Weights of a small transformer language model.
Size: width 320, 5 heads of 64, MLP 1280 squared ReLU, vocabulary 16384.
Architecture: biases, untied embeddings, normalized queries and keys, capped logits.
Each number is 500 + 50 x the weight over its row's rms, rounded and kept within 0 to 999. Layers, rows and columns count from 0. Numbers have three digits each. The size before them is the row's rms in percent of the matrix's.

# up: layer 6 MLP up, 1280x320, rms 0.118, rows 755-792, columns 80-159
# down: layer 6 MLP down (transposed), 1280x320, rms 0.107, rows 755-792, columns 80-159
up755 035:486452489532495600449444502506468565464505475489536450607536501511421467520470540587543476462464485477549457428513537407561559538525503474519404549484586474478454500540496567499535579403539613440485475466500443492494470511460580516515522494
down755 040:499404493554453560486431540461459544482454475536438504490457558422527474493497476522492517469542461499496539512475487545524461501429484432555599485548479457497461504431543558462500512511518504557527458522474490516500535534536496407505488446
up756 132:553575540425508579464479400509456429428530462521550576475495439401479453469463512498473564507435490494470537438493563540530445514506510464445506540469525555492460348490497562542460562380608503515512475456531478518545458529541443433487568565
down756 133:523421510527518462568456530531517568456493519559457427458462525506522511474493465451447536592483506538510441502540582501452506436641550569401537504506494490585533541448577516465431543505491461498438641508478472585484462472396570386562470471
up757 022:443357670577533472527513526435417549514498471480533494544470510498445468487418529479540527366463481418440525510469497509557550515570435510529492516497484510510518487490458510529520460428504563455482493507531525472485441557632518606496519474
down757 013:449465496570540459527519557526477542547612550452478465457434514507533530489554494429558459517545513641466515524479453497492529529471515488505573478478512579609478535539417463496523489465529492472465492510472492492536458479526471503527550654
up758 135:480529516579531517464529519528433633478453489478484566530495545511574435474477497480537550541433478456532490533480516597494438535548513551422530563507499464531497386446512519526634568486501465327546548592510471489486538542555466533552447462
down758 132:506514435536476450459480528537531285425515435468519466594560599588503504440636418492550588493566508461561552408514552628588540503500470445498453524540394426529520504532487424471472435620548523487462552466447504580464483490549537448468489460
up759 030:500493522479468419455422390384514504554561474472516544515499350352493439515511545603523531497526492508457559531560505464502526496515422589554517576555504513494545471482498480480426482506554472434375529518551453492563394410452584513487452463
down759 037:446490592466541481426463442498503489522549468551497507601441552522558520463404530425579456524513567424535601461485434489459540513527439436472499436488533526494508495579566451536536419541481550503539544504482487588468487478527492581529563519
up760 116:458413404462509496497540452438399501496495517388473485504512534495476535497453567477480564472368458583448456473501497423464477520532478585483435565545541571517483453612583506521588500481479488441517507502496456393450531477487492555504491484
down760 115:441465534492543500548514554480481583593573489536495476492548546563500442522526553469487491552493515569552549521443549458444508556442505521414419536481486583551475447571576500436597498499355431416546520557420483565464606446501373515568544572
up761 147:508371447480428592540485497558493505392422475398546527528573461547474455488453427470516435500481478496486428500459491441418425534544592504499501624520458444526388427458557475530483525411523458422540482537522527470411503548459589572590591432
down761 141:570438515415580531502529509487525474426562479457471505521480437527429464473542472621499470599501478524499520457551486529601457510451434449600547512527529484497475552447476551492512496596546554602454616541492428530508561466447594520514388562
up762 141:586457556520424528537588473463594565507550561532386546562491564512539526547575509396516442493469513519511538410529443525409510559469419475482539476509529529505489535535455522525472467447489509504474462471534495521423407512594560529546578540
down762 153:424514471531539525514467497420484570488596485523532495526527479535507510519364528602550486639398543462537525502482514554464565517541489531477438588576519483553572434610595576436535461540513428512495553507513475527442510646562591557456553429
up763 133:614548417462454511590489445493474464468404460451534547437582525441546520457453402474557447481559431514495484423445499479495532458553508553468562549441531484488542414540503544492514503541607560504450463543521512462479469553484387565410525473
down763 136:552504473548548443568545511503481472508508525524522431516510485378471511516592440390511489520468483546520464563494534529459484565464609451584481517484432535510385480472544494479444463555513556586519491499487488571413528483444593488502514482
up764 131:431524505435545671445556462466525562499482504553510557554532410487491557484453419540604560496559410450460513424474454488415414546519543430473453560510515430517454486511455501509486372492423488482437460508504584445517546538513544521473524471
down764 129:511525460461600563537577537420524473482569498547496514459537534499524490496424478495546494542435515490514460569492395493418487468549484486475474521374488414564511544552481571493523514547414429483521470548504474516532521520495515473547474473
up765 036:517460494469536499518466439598405627482469439464484471417492560423453490482558501522499519361488480514477527477411505424540411484488486538531494492472533455440484466604511409565429537429478469408520433475567573465537515503489503559502554477
down765 039:527535538541542466472513507474520482481625490462532518642480529502508463486520619417419472508618482510516508525467507602505504463503634502399494499530527501553448455539550442516506515514594461480396496500526440391473525509488460535548534511
up766 022:521478571479504440531508493525455598515529510467549526481527476490506523520507460507552493406451347517497518502415509542513496471571545560403492551496428491532469472497421440469501423378475558464483530530566438473497459518494511468493529470
down766 019:429492525552534456573503522482524490535548453528529449554477580404515487463425659495488474614497545527509517477516545490513487481521505438452497439518547591543452541451515514530547549519473508512549429488379539620457491502480450475545454535
up767 021:557449577480522482526534537530435582508508527511501536475500535544475560519431465486484527460516483502505507505538535423481530540529432447483550444519545544457530492583590449516537513497513488403485490489572495503496473469507480511555506453
down767 007:426390580550433505523521528541452513517450464461500490546451492422484468524427475521537577585437473581540492481483448517485528481534335500468554456461476571468487516603485478455526472526454518493503478496505514602545445460510496435544509522
up768 020:400523492576295466446514480514475552531623464473414448684507477464492449493610495537431518474474454522486414431564539465544473473454454619557521579448454484531426445513588486437565541362507513508394546529579468472527513511569516559514520502
down768 009:517511503523483447656487523548497481613596491487519524509484447467506486531560486520519503577518513510497508542512455468489533459532489520527520341478467513509434531488433471469453468576449526468524472488392520358522485500504505504496515439
up769 025:518459458536527482413445523503327559429511522574395518543478471484453470516501523527453466379471433481513531527535515471493472505495414565509518498472577457575498469439560483432560414437568508336528537517565607500503460495539492558407514379
down769 015:499541498535530474491459506490513447481570510534475449458506602609495606514547487462429441525435504444478507480496550558460544474478523447453470476506505401458485506468505518547503513371530492499455463446501600598453532497478440478471525474
up770 028:551476517520471489523502473456439495537570506595475463514393433521514483454499485552523570493553452480429473430467493512513493475598458485542478547528565469558515551502507476516433519402470546411476537425584456491505444499536443522557503397
down770 018:469583494511526507625550587500521486523497463492548422505415448554430501561475493487499388543537485538463482485495535529482566459639504538481624393481467527483510495488483415546500513534559504516548492490469451424538484529451629517534578516
up771 159:533473517486459564513562533518486535480520625467420469476525460500551572471458419512444469537520431462391510527487581468491420497540532626411503534374494531402524517487462514429530560487478495381519497543496509496481446462434538553471461474
down771 155:521516681455426485523405539480541531489511434544452527532459493503530503445514509423512455514468534478471530435588576384399443499557567488484530522454415539465502512490548591513534551622484487508488517464503579498494519523456495536618509417
up772 021:545500525451465487472578468575465550538443499519523376557552468394458492525466534443438418520475411517545578423452483441542518513389549561486456505421491531467573534508572558449508488491537569358489486392504535400548440455491477451521459525
down772 006:536450619521443452548553546561419446542546473465458496516466549496594474504492466547557531602450530536530573436463440504525569485544477461567533420430469492466443544555478411496618474546524536506507465490374539568571529510556470446578608526
up773 024:518529469545478588463453390542382543484426512529436456515519461506496449540476471523542480474472414493453485544528491519501477493547484512554490609633462504439535539548465455483539556432532562418458595469535471537423422471530499575397500514
down773 023:442555409423398496643473495533454527502464475451412552551502487446533497397516434531466491604425512530620472524531446455543557458455441551549486535493482481496528428510647483468477491569457514528541433438469493499475517572435427476514506501
up774 134:534440554564486582490461531483543481541538607455430507455559533434501427398406461529438433483458512518512493455552469536492428579507627527455448492587410549455430494481616501484505509515496469460486552538537549541546446581520565487479432560
down774 137:474413437462508567669503473500526464476581517506445568482478533466508520516494538495401542464426451622446525473557411435547503444422466479513488555451457478511563531602500482489585480420476462468526509459553463427420510492378498442422532410
up775 031:454359472499531505399499451617485528399467540499454464552561475530431498553501486565416494393564387506490408509504526476496449506489534616466533482476428510437488489477510522539429513422517510399493598554585490483542410530494460520519526495
down775 028:512542499468374581449532508546479487576534432507407614528541491521501422403509506531547568509522500385599528434380522544538463580491621514501493551514500474473448521473516573541439561516406585539516519428469516578428501592457545496390628546
up776 155:540439472457560513504498443540450528506342442480418435498500520538407447489488445490505493433462430425500482506546463513405461433461464550553489501536500537512460476487426552539521540492551464534374453427450470547550474485519434483488548423
down776 151:491506552437466489510560451550585516484561508510581534525432588530518471400423503498541566398486476463529447550554454388486492511421527490581464397506503511544573488482503615547488580502524537520474404539563493506557448392507516451498491560
up777 032:513532516546499545549507413596342490545474565441561498425443480563552499535503494494546431470517458517543480498547545478512544514503483612570544524490473485553503534456615455515432467424548535424523569502604543449477501453553557447438504518
down777 025:554435496595555422441454493506575523501576515420450573453548467486560454551435485552580505523519477453471531545531517588562468551449452557435560539422429466425556522451479475444504494502445467501425498412517443577579400426478451426574553462
up778 144:461380504528426530544473506517441460558467502509541514482465447446565461523511479496516499543500501521487613458381559552515584458514483453563533622430474481432502540574487492523502557476444522519516495555568545518523531493475499554539500448
down778 143:393575532539501464505484479476505568555530513472522578520559556561499469482441546501581481656516509485468440593564475495574524397532506420520549459610518437498412491575571467435464559529469459488521484575386523445449460604628465460451534491
up779 131:488491508525567571500550513537472509543571545523470491471512430452523463463489491499520523510474345395553511439508552443543478483502501627510587545529548485524451601521484489599519472525408490438543590529604545470514459513516424551462475389
down779 123:478453448569549433491519499512487455552430502492469513482489526461534487455455427433530573502565518491428554551486540535521477448497545511523446468452403501569513433518492584527508489492522567495495555491474447503481524542464513521554542468
up780 028:430406463592495515508565422472437583487409527545571459516522510508501484481578470513451519406445404472461500470503541479531519538436450530506489564441454556466539435472537472478449531380573499407529516457593453468474409518568490543468469483
down780 026:527512536506512516531458519465388476411528521490452590497451558489513504490458661556564462611541507476465544517446444417541455458507466480561513463495473459449472539513563522451571485561528476545429486554370525543487503479515450450495517564
up781 031:521515516490464477471509394579472561482409491467512569501497450581446420480489547535437496483434482537536559547456494542464486464539424610571527522524436564492387507577482600374555448417578576434500494464505476477546497512584577578529547473
down781 022:494501475510529462535542517440480509540512489480392475502562553516519515515549456428494504502551612521489502456477507488494474506479540482463581493483459420523425549591487529643530446469420549537483507561475562693506472488602425344452545529
up782 137:472480520494496543542499530496531553489432474434520513459562508469462518461499538556600478470625458543444535505522501517519462441606444579420465534502564580446501518515542470417516506434542561537499543425537535475522451545501450500595449485
down782 135:447404519478456516507557556435531613548535335584519471502579390594520427510449544463559478448414492540534511467425552396491508513431515467517534492525507535455526485515537564426479473460398508474512448495509614552440487530496554447541522445
up783 152:479495522498512592443547488525493404472438597507562470507513521490598499524405474575525525439508391497409544578582516449480399564455547553550439532509583438538564513405446499516464573572507518573407544454562483475535523465563566495532579462
down783 156:431478550388495562475540487424630479416481458479531526587541461505436532513459499636530578500474553455453464464513492524498487403328484530549476447508446467528548530524514495469485446512461567426523524511426464562437485487502512553487479522
up784 128:436470488479417570608367437505499443483489511498518554577546469496552526533447589488514442455472450541498489487531395515652514466495395584473512523540564560504463469514535581497479565542488377407509567553622461488442467429546522550537441543
down784 128:481555450533404489617497464464529520541432565505403492503514518435509431456554523512557463500652396480516487548478595509615473485486528518541565561549476495556515520553540591448477495491482502566519533523433563542550462463482482460557579511
up785 142:455473372397554531519479475478391509427480456531458545481539567495544581462514406540548447552477418529504536504545549549493408518509496594477528596468529530521483490524481582468465397423592470461484637532572490439505459515529505488596525488
down785 131:475495530416453566459446586485532521525532464575567489460516435444445407446485569537479432451484541457566528559473395447545544460497472511572492486548584427495521542478516474534515556480512533582497517446502501451458506479513477516547520445
up786 021:467448463493524592531495571557488502459500489464467488495524567498493522554569475569565510463486447431507472484497479518539519538606563695457469465512490485510449493489541589525429493460519505474560562507577377463496395543500523505508491474
down786 013:465504475529541462571452494526448480603606526521527487494487508489467488550516469482519561638558504592478515500550502523486558459521476481549502419526508499489497524478367508427460426605487518506518539468400549510506461411493523559438501428
up787 023:543524506520549516442527494557410505485476475456494454521511540532469529479511526516544491453438524452454474496474484502429489504587470471460461480488510512411489566584451532465544483433493494328483537570578451429535446500550508413387541477
down787 013:455551597553472448626439507481473406494528571463523527534450525476548594539452535466559518553484546560543494441590517487532494532514524500504505528519453558620401505466319461469511422550463494475530459547498435565471532509569448503479446487
up788 118:521469492590546565537525521422405442495414462548397449486490665568559454484449504468483482477558378449533561448511456427499495484453533604451486505533492509510518519440511548494542532566537475500496523496551463495500488536555459460561393522
down788 116:570504445508574544425453434375503611516509544465473511564592445449432497578516454567526599554493519635535466584458506478572448588416497609566447534471454428470567508439537435493505431496557590559509421553508498417414516520454522563422545486
up789 145:515473572495562494446421561490557497455505514494460507520503546549405521495503457452459543454492499529425497455383409496519501538477449482418527494502603517433470506497562529580516531494484521428481400494547604528422525586540497511560615444
down789 149:605508465510495421501535554514423370527461553512498537507520493452441431464522493457443500565462522589533534525472488456579424523516484584517453473457497502491539564529503453484460513444548546530474472502473512595441438495496427421481496493
up790 130:443473508469401529478478507469473522591462418440445497502522440546540427482405414505479503509467480507625496510492448456430554501514462417474515503514585516441566485565459599412539530540504520487592468486471438537493480476500531527518506439
down790 124:423571528585477438436482482482487519507498480469391510510510607494472476501466488535508581538415480532489538515483573549495539543556458396391548428499584595490426427546415399505559535514433536524476564539499495409488550499516493581479471438
up791 123:493615506443492524430532525483520495421501486491527531542511450439490465482600444437598478565461580569446598490474462446459523404529501543482481534543603594432461502500485583558385461491425427495468407516518546496431555522459532638451417520
down791 117:500535509539477415491542535492510519417455497451481447460496486515479451455435493460534472493467419442571472448592503543445558397459566469512542516537556536438425526449523456515573549457443473425500498523423489476550495536530465504475489495
up792 020:487441536491537557481476489461439544488497443487486513487543413471500417484463490532561543405539480457561518605519478544552473530485482544439601592544469551546520481511572558382484484477557574446538408528572495441420384553520460483507487477
down792 005:456528607540514444489540545549476465523556436436471425496521563426523455548465467589518497577526480516495553441418386493507618498530463554508545521392486558464494489575522471463547421508465517521401428457415558560505464521531414429549578632